{
  "norm": "rmsnorm",
  "bias": "none",
  "init_std_o": 0.0,
  "init_std_down": 0.0,
  "lr_mult_o": 1.37,
  "warmup_steps": 442,
  "schedule": "wsd",
  "decay_fraction": 1.0,
  "batch_tokens": 65536,
  "doc_mask": true
}
Each number is 128 + 24 x the weight over the matrix's rms, rounded and kept within 0 to 255. Layers, rows and columns count from 0. Numbers have three digits each.

# layer 2 MLP up, 704x256, rms 0.0936, rows 564-703, columns 0-63
122167121129183138142126139174108118204084127148114156122126126093121109150105131135126155106131136082147118126140123148094079129147081140169156155149132101118160114114097146104156136093141133
098078148117121091116137129104142166111121104106108147184083058117134151095125128146128100123111145134136140070117151094081156130147082142104139132110083154124148125142129120102090137151120134
161127101162144094129103080143127092139090128122166157135152112145187111133110132140133123107174139070137129159126095090112122117049131128160118154121118141119130151107110107095141170107129154
111089168145177125144093072127134153123129100152132151159084113138106173119128137126113128119126100165135107110131134132137139151127186118128120118122146123129089135139149131155117098133127137
117085143133134124131112109127147115079129157151133120108133163134114101119123143119132102104132126141131155132153099130176165097141110126144144131118117142133114103134131147119152142138144097
100141147086084121154112121135180140118107114147156155136125118093124122128160162115139156154126090142160084135119103150142097127165120161111132097109122108097077106107102143124088141117119149
082138162120162103136146113086143123159107129113171103137148126128120160125106100105116149138082093106110135146134144112097117163103155148149109161149153103155150126143125138109146137149104113
110090157125109149132083138184147106094116125054110107128113117143102130104117140119180104110114151143072140144107103153103136142134136142123148126114139126120178086119103137088129125158135143
109137115141131135141133182099155150135118111126122144120127099100124099127114168153104125133126084155135129097119132145107125136132127164105126131098134132133076102131133169108106132109143101
132145126148110108112158089189100096156154166114088139108147101105129125104112174136122141168139143158136110142151097148113130138069146104138132129128119109141113111118067129111103169115118137
139104096104129155141135136129134126136147117107105137148099106150106120126098134129117127117151158120160128126125122147094108154133128126107144117168092123099142105096119139116189126132139151
094126114110118129137173123135116134119107145101117165129157105143101135059138132124114136103099120135150138097138154114120143148142110151153117125130115160150155152109171118095109138150127131
089086112192109088087124116140150121156109172108106132129087102150155112099124136164120100155080157129101166110117156130154126139149109140132109131130124094079122112139104163123104094117140151
152174158148136086131149097143141104134100132117156144113133120137116103120133107154176150140075181131156114158098139187140132137159126138131174132171099152102151142112130124123099141115166134
126167119138105182116117043116111168136111137135124149127141132130133132099126133124109117164121093107145108132132111137094089103143106105163115150149131127099115141122168187116172172147153099
095184170170114156134104126130150108138160103150138145143083130088127150140122117104155163135130139134110143152150133129184137145136176093114138135133111140107122118126110118126131134141112109
129181111082090122094175100143175117165115159132095134133136119134163126130147159119151162151125093143151099110118141158150158128164152160121117075139137102094083069122103126124145122109096187
117127132122163130168140146107093110123102086073139148136129113137095117113135115157105148119133158141136126141112164161097064149104142134109159170129103140131146135135155137135100144136141132
101166109097140147110174109140120171136125141102097128113080117103143140152085089112111129121180129107185145111104150136132111123111162150129134133143132131181152102145131127172122130125139108
109145173109134138139166137111154133112104168146121145131122100115122114140139157168099115101082112093162087123151130123120161121117128126126113141152128098152108124142103134106133139122121148
140121169136122164096120142123111146122132107155103170134096121106151132119131115184141112125142131083133174129138127135079112113196158150131156133141104130098127096142134123131119132149165097
121148105083095092150118118143102114137132154169165137111098123114111096109096124091104103147136126161147155117168161125130089114143155189101138068112098157127136128108103133124115144088132091
148111128114089124110108127102096143157104137193131143146129149160121102141124107132148124134143058112121160150143136135124156109132122090140138111142107128121169194178092119174117162138134129
169171155136127137145157110132166112121177170117069121133148120122116147128100105145157098160147167120132095121151141129173111103143110113138101146116153136152097115112105113174131124117113135
170101118140132107156132125137139085101083167129166092122151128140130106086086129190136137137131139147069085112138173105102097168084120164165083152165120163114081173147134117136120162115116157
108153180127130160104111154111159167095127131168103140105157139135168162118126125078154116131117121138113110120178100115154123149143142107103147147107168162142128135101144134143172097126153143
165118140084123086110126125106155157151096144120142081159114130127132124118141101119087127105106144155110122079144089112129140104099119173128133118110091175141124098132140125139105068094167123
104133129107123112114100114143143159134127131129139112166109158184137159130107151137150124139105145119127122106150097160144163161115168143152156112132104154071120077121182099103136117121161146
123132146123133089174084141148121113137116142143130161139103134151078134094137171134164155117121148175120150122122122132149148119147127138130109146135100124171167118112122108144137147140130177
111135129084087129142169135124150062119091149134100180107146102119115144123099148151126096095115157118138143155142124151153115140125154137137121113093113153196129140106122091147134133150128071
127079108110127070133153123132188100146089122132154090121152098132152126139109131114062143167120130143204104183139094120130153135112134149119126131089140113149093170136099108150060116117116147
137104121099121102127111112104140143129142149131126147184129155147099171152104139121169142141147105115140136137155130149120121095115137149104116145165110177102120151117111123103161152114162114
123117082158126144121132118196106122159171138131146107104131171164139159131124127129106114161168111086145138150140133113147129117146171120098151171137114105126136161145147135158125126110097124
126112105120136137132136111141100142133123109083148097135144145153126100141091126131137118124153151139119146152155144135150043132121160158135107134161121107129171135127125102093161136175132151
124175124126128119069140116099107114159148085157142101132162154120087135123132123111074105137120138116142126123102124123130174128153125146117164112072162101128136139154155090131097108130161072
063130105122083115139132104188117116146151070167155093077132104115152150083099199146140135123128081158162128137147102146121128150145142143121104175143104137130084158108164162121101142113143156
117137144153138099151138168128136156092125165169163169141118159094115065095073153133117140134130132144155142134110163088124166105126122141129127148150117164128104157081113144109129150127130148
123106153125103144127125089191107127130148125133080117121142121135116097121145100116127137119145150152094141109139132103128134081130064165156123144127133123124133114163164089117158073150132131
117137145156131126155151135118146105100161118127143098170133135094152113150167130135178155105101129115144086107163091101106143110146121117107122113125141063148099112138106150185187156084118101
146059083131100087123149098149099129146152127107121124148077121146122123100125144132144126132133146116100143100167115148100125142140144134143157141104160113174154093116137146129115159084148142
095097154132114165126153138163120143096141129134102136162174123146125122133139126074138140164139100173110132135138127160177119135091113086130150136133176081162109112131091117119090109138147152
115133077117089119131126141113124113140134133102118081180153133177100172161136114143192138131119113116095102112095098129144146135115137131084148090113082110142176155167079185072089125125135163
159144155119169118096120149134123132112143140090134147109131147129178144167144088100079164088134171116150118158118125119144135138104109087104109109162107107128128165136119188159154168119119121
134127128157162101135109107120116169104113124112168141122099113130106105110127145091110177137099083091117115133128135079107107079166124146119137122172131128057094096126164162118173135087151109
132150114129119171127131147108135162140166145122134136194107099112176106092083140161098120126135118126159111112110150094136129129157151199135145103131134138109149088111162106161132094115156135
085105140118093106092107100130122121139128128114129096098153120124145134137129154128092105108152126142122138140099114129117159121116121129131109129146154125110131158107149144123119109114145138
143161116127094137124123112122155145122102158131092129114102176143146085156129097119195114056149097118152158143119156118118123147157123153109126120159135148110106135113135128095081106109130112
146108131174062144158115143117138133138158144117126125107150113142116113130140155161184137146122138122089117153109101157121119115156158122134135107163122138149130108135130132124157119082125122
126186127115109178133109137126115129129180122130151136143108172127181118145113078139184148177131137136145136116113149127142105121135092102140084159141122106155168135160151127099117157153094097
161125157078113103158105117180110106170127156143111167165181130112086145124099112106084114133156109125149146124132136125132101123125125135153101092161119186129132150110124124091143122130120122
158157161111104143121133143133123125128133139101087115099130134138130139140091125113090149139133135171103162093151129078129102089154146144124110151125173139084134161121114138119155119140145137
127112131158151112156140121101090121121127119112133142123123111104086099083102171156121136130134113134141111103097131139104126120108126146134128120156108151145102090127115124134144128123115142
145190109134141159105134116136153113189124166143100125130089134121121128115110114136112111107171091141119141131125116146115122115081149155136107105132087115166134117152104102177151105092128096
119122146138113158150128135121144149154111121114132143170081129103143120125141109104088155164118134131099132110127127089137165093138142145124116169096124122148107153139146147119143144152122139
155087130112157130110167089122137133167135115149100138122088133156059162123092146137080101141073133156159147160120081142154101104125122138137122066151140180123132108138170103113150103091137072
122113148129102154146107135123150089142141103137141138156106136110125091157137138169117117104067132112142140123135098097144196154147102111132110115104093155129136157180089137166137117178135121
124111149134126146173136105190122122084150150150174121144113157106148134109135114118168118125131144096128104188167129129123135148151130115130106139135140138141131123152157150112133096154130137
139099121142130152113118107111129141108169109156120116154133152153130082120159102105167130128101149159139111144125121103146141107130119119112083117152109140106171118120149112160101137144123119
123099125103094132147116118106155150127125178133155109149157139077121156136143149143133089129143096127098122152104124110112120145151143114111124145120125159124085163138152127150123077116169130
131132157086114158122148102096149113117166133140155144132091130155161129072142122111128125131116129145127124168125159118113166127174136085101142134158110143183130107145151151124043086139102116
168118115157087119131129168095090145151162112132146108162126098129157140131138133141125148161126129162139174117181145138132120115159143139132164134113155121181107122122091131117085152137121102
124149111119118125127187150108128154132155135134122114093083158067128131163149138118083114124179129136116155134130138177153099147102138138172121113066128138128086127116149107140124146139108145
126150135153116151100100151088144132071157153113121092178154135154128119139125103145152131134082130071093102092142102132165166102109076119065138117131121149156141147136171124106141127089123113
158150167127087085102116126118103145127142133130114124104137166146128116124117153105187142147129131113096159116061135109145121122134104089120122071135079116096135092093116138092169125145127118
113114157130156149115105126110141096122137104119135117165120107120116153140171152133092160122113094107168143127106158108140171176112136126104117141097112122155125117098136121157183108140128099
174110112066135120161152155143131154119125138115112150143126109128116146136156112109136124155107160181127115104125097116114112116152144150134073134106149134170106126146086157104109153146104116
172119116140116174142069084054132122101111143120126158115162110131132139091117118099173126087077146124100081132141112140130133117116137124168125147142120113097136103125094111128134148101144124
103158108156103108100157138131151110173135143150141116152113124158133136140097130135162089135124124120105085099180099141163142120158105126079162110164113133113089138108146145129104147114076136
111097154158122121129155105136081181096103105123118129106097094157125127167180132134097086122111079062128102142108153125149134109072116102090132119083139135131137169136093127113109145134148142
153141163140127142134112151138148141125108098152123072126158151129118117132142116148136143151106073064123125167144152129135120134120140109120102124181126135111123111172148076108125088097076102
132118073149136139129124094084115139117125136101143129130089151101163115102091085130089096142127157117106094173117097103138159153166101122105184154086136128148140152102113161155129139123170090
161077163081143157143103102136154136156118142151164121129175138159153121111120133120117142141102132157115116106142109110135102141104126081121120144120133113092122163080110081120161151168125120
102124121119123087125094127106114133121102115146120146074140146136102134117131176180165103151111066090126175102126123128109123156083134143127078128131148136091131158144151105122118146138088134
185115108125142123121129165117099120153083134143156136139143113164083152109103124133138128138123159128107078165147097134114093130159131150143143130129159129175119140146138153119092169133095108
122119072147128099152116120155121152143125098110137102076119161117151133143151107082189159135140124138136089142098127170144121135128138134114109172121126082150105169125140108099120129125098152
111128134136108096117131089090085117129132155119164145104103156129180181097141170081105124129119128088134171087094129134167127090130115132139163153131148137204134128097113140126098132119101095
113130128157094121072127144147145138085136074151149128125096129131082142135101122115123139134119126093110126160145133163151149118145084151165127107128104147154118119154091115134140183098104128
137129142123150106112125112116124155126121097161135123125131156103112167137142089107141131158128077105120167079096113115122162133122134122124124122104148067085121153139117190149148123139152119
093105138123113096135113105196153142138092155094167138134151143122050140160102139146133144166142153144147121131115145101099128098128132120132095176160095142098127137140140153098112155114130117
125102130114120158106141142147164159098143107130084137109138135104141138159133105119169088146173125175134156148134131168126121138146140096095121128157101074109134117110135141157140137134121083
144140123127140164148102107144133103146132145113122097150159112128102162143138104137120137137148154153142127146176113173120122122057139147148123113154130132124156149110122102114158148162155144
142093111131133113152126146105103121123107139107118148067142142188119108126146176117085136109126100086112167156103114102131134094113116154141098101140137124080113127115118125144159141102103176
122128145108171176102155117129150182112184135123137081116121127114102124118133091112134096106130124149143122140155098145180165121148125095102112128071103130121129099102119095135120132161111155
146126130105108162153155182137117095121144127133129122079106118092109115128142137127127115153139170158191124083134108134120138131148139173132091148124145127133124109134142105145107158115140139
107099148128106104084145123122155145095128149136097151113170119137099111153137147088140127127126094102132143125140115128101165135144153121135146127125141139122117125120125118141118114095151139
151133094101132167112106170144119091137120122089135109142157138139117097145145103127178088168103114132096158183144134068096151134140120141132121102090097096082130110140099132134133113119160133
088098112119129144112130110135089147109116079113123150128113147154118152108085103121125150137149116132125134090171130120144143113129118157144152157112133143120118110151130074111128122130116141
148109136130105127107133128102139105074064152133074121173106111138136094137108126161134123109132156086121139100129121113126180095141154135111146166112138202129137107096138105183131135134110114
081151121100118097098132155105128111134121146118111131138141122078196093138146099162141132113142116113091133114101152151089079085110132162134149153111092111111140093156107099111128089129112122
110117145160103141138117144119143154140121113136166092205139126137132134084152118182134170123098148162145120155125119141142159093152129101146109149134095130113097104122131144129127080096115113
108142120118129133153130120158132170132163140101097124096064115065122108147128141112087118101159089162174159095140137155110126111122157134133111157132141110155104135155158130148143114164109095
144122147115119103142133178148094143108131178100132122152113087144142130137116116108122146114112059124109144062087109106116137161170128130144090133122156131112102135155131146152184158160108129
107155104116139109090143146100100144150159122130106106166107119105199144133115147144136111159148124158131100072126117115127137134143103124112125126119165102146068137151160176119147116132113157
157112159131090114077160135127136146090136136111117144169129137122112130122122095093135119122086080138149127129125142155161144105120103125174183131116169107123125104092147130139092149102110119
120102126091136128129131141109112130136113127176131142142123164095124142130156095117121134109107093145093117146126132120124158124104116128070100119160121151115111161124079103145153165144106157
149137097133140111140109085112115129172139112159145141123207109128125154123176083099149145102139147134139124121158140156093120136130153101123101128116072101126107156112109121162123145114111148
124128114134141138102140136125197116108115161142124163089151115124137091135062151140155143131129136156126088166174126153106120112073126127128132118094158161121141133127144093105113130120145119
116140132118140154142098132144104137103066157150173101094132163113095121159132133071134058130140156130114124157143135101095108132103135117090136171083100109149138146141117147095134123138129162
063117145163110096135156163114141132098144135141162130082148110167157129123120160105167132114108113146103167160140121111110103158134138129102168144134163161136139115109167200088075142128133142
166139126087133094158163121115129141159115131101112096134117125069137096118107140111117104137172144160159164154077166110141121097131159160145120133113150117119114101149150132150089134111150112
137109119106112171130109165196092136118136130142121119086154165139154146158146105073160119141147157100127055149110107136099123132148091158109123096132134114136107128114131116124150161149109163
136138165113120147094153114134137134121129109133135114077118131120160124144139161119127158111163123122133141108146112133150080091106123132134117127147115132141161133090126106124136134147122127
148165120101107136110109147115141114157150123130115133130149126146137144111130124104148167137138123174135129139126129108165133176103202108130150121171155139097141123060137132157197134156135166
153149118138112147138142088143103159139127150145142145126123159116116152130124123106101116104133136119112147129146069147124110139111140079099149193132127130107143178123135164143177160131124127
120115114105110133137146148074153132087150129166133106126168109129128145136129148168109133130126110153126130082156108120138126107119133105122072151125156132149105152110115148113155145140144098
125142113118163111079125131172136145106113158170133155112149117138110104091123131135209107165099143126145168154191168142123108119141128132119111136181150124160124108139162101089139144114116133
077130084101123136114119130148119141183152129095110118165135144176142147135156140129134126147122149168170111090118088155130147105097141133148150177142147094120187114124105131162138164121130108
121145102121160125155132141088110093148074120085115103109100123098131133130115182146129114164122122142141126084149120180160133137086146147117163116120160112157080117122154157144112142140108099
167089140130134149162140104144150148115134160092138135118118135127150118128067133091140127110133138125147149122115158111174113111135133100157111141141132132121113110157170076156136113158092109
133141145125127149120159137138139138145139092181087174118095133156134108144117122132154123123112115123157101100107154144112145093124103123103137123189129192137150158124154111150101108108110160
134129139151164108098102108109123166113123100156141145101093133115094104159066143125163182110138134131082150134114145131112155086109170154133075156151146132144143142158104144120141081137138118
127124152117130120153141103110130079123156149115157146091132143142139154115086131103103156148152106137123157091135100123161108154127129132142115155137106137158165148115146132123174120151106111
124155107108124144118146117132156115164120112145134133128096138104077149136135159103097101136117117143170138115169154163136147109145155135128092109133086122157109078122164132182136107125122121
126108136118075128110128096135118109105111155129143161102113126131136114112119121166133101121103129142101169173149144124147137154165168079132179183088107140160137141096147107128139103119107122
108185163114132074126156145160133095146112115113135137100106156079117128092107112114065166119157134129149073120122157109142110141132137163112112133141169121133117135173125139131148132151147091
121178119142135103125114157106138153079126191175140139139120112141093151107169099104129149102140095106120138136123118093144147135128125151186113121120101116148088125137140109156118120150114171
180108163130131119116105079101128136118118119152167118120129139105133134104190092080121131106132083129098152158127103116108115130147154092141173099116128113102130163167122110115118128134181156
169160139117164144088125113203154093143117107149144121122136130134112155133103142133130166116136126119134114072142127127133122102072134152113104125139103142132120153125143117127129173139114115
120167139117173136106144145132125101164140146126172100151142137152154166138108127129164129137160122131197170163110123107123124164143155083124125099144128120128134163132133132144107094151078110
122115117123108155108143134176146082155109114158122111122124124125144067120121108100136173097118170151127154139159104119140170167107132130129146121118118102173152117181106128151122129112144097
109113127108121147141125094130157130117162137093124115109135139155157172061169122044079123091111144155110125134158123095134149166143129128128094115145147145113124122108159113143125161116110181
122063091133108107147137135117089172136123143126156154112143131136095135124141194123125097148086077156111167168121134170130148132160133127117133128126153149105099117107144084125102099120121111
124091160131165171148135168123110161111151088149153160085133135142151132113167116131121120143106139106151155113130151104150164076143151142137139142126093147123112103126167135130121149113140099
102050087058091129149137087142125154146146116090093063133079145133110114163175134153112065124101145154094102097152078112151104132139101107138121106105139148130123119150092132141078121150123143
133098130102136133138084093153155092112122117117135101139093117160140107144123168140146119104084140101114124124101118125116142132116117180175115145175147109140155153123186112145147151095119137
145150148104156120131122107188140173114108126097135085109133116126132113134082142121117122131121178163121131148174133152089145082157138103122066151103099149117114112093106123090120118134169163
129184093156120160124124108163097138120133128144144101160140153113135120139167105099138111150155069121137136155122089130097109125166171104107155151150128154155102163171151160094132078171178167
141109125074130165162092126137117144116123115104146145128149179153162157118113101107066119107119152127170124187157104118137129095140122120129172152104106100104144106098136100142138136133143176
095112118107107117094138146122172111123137127174116161154144163106107124121096133122132097121124154095150127097150138104117130153120116104078108156142142151176125158159151145122149156124085124
112122112118128078120129149127157126165124109132134127110144124100085169125091147141144111134131106138151127089122146118139168134116112113131112151117159111169153167123116140112081119143152136
118142118088117131091126142106162144125152175165102135109129116141144140121166147127111129140152129137167130113092138108113105099124121109134074159133148126123137157123129134140129132174131117
141174077147112102132126185130120114122106167109171148134139121141124095159134152107181136146128082146094151151176137134077173116147144182142110094158123129160144154117141139158079176108159119
100121137156135123130101137141116142134125095165175135108120138147122108113097117128125145141133149091134156144137162097127153119127082131113122111116160131128133132125144150100091124115128119
104129114120119088114120145124151158125144146152123140099133154138173136118091120133106112155174131159114081129099133153116101121099099137144129179120135114156107145138149158129104143113151113
140127099146115098140135112110106133128087180133121131119189107109115110119130138174153146121151163165094132131114144135079134114118149142162137143130158160129120146146093157102117059125139127
160108131138101125092152179144135145075134100118097147104124119170162111149117113097134145169150117133080097130124145162152142105150125133128106098145125097099144135153128139138115139149140167
159143110071148133143134159157145127108098137184104099125118135097104187117139123139121123156181152105106183119088121093083127166117132106163142134132089139161109173121131115123114151116151147
118105135134115136125135117129112114116124119114197103111128154129141149148126112090107094129142124171134138126155100131131133141133133150139136150123137112158104129149149127153152123168115111
151152132113156117116126129164133117137130111144131147104159130139096146094147146111145135132125129143131131106143082107170149131117114027183124138099134141124152174091120104125114141134143141
138122122145138084119116080137107097109117133138139184079107144122107117107146128130121147146154118114101117098131135144127094131097086156155100135137143124118149166119109097104135131164144140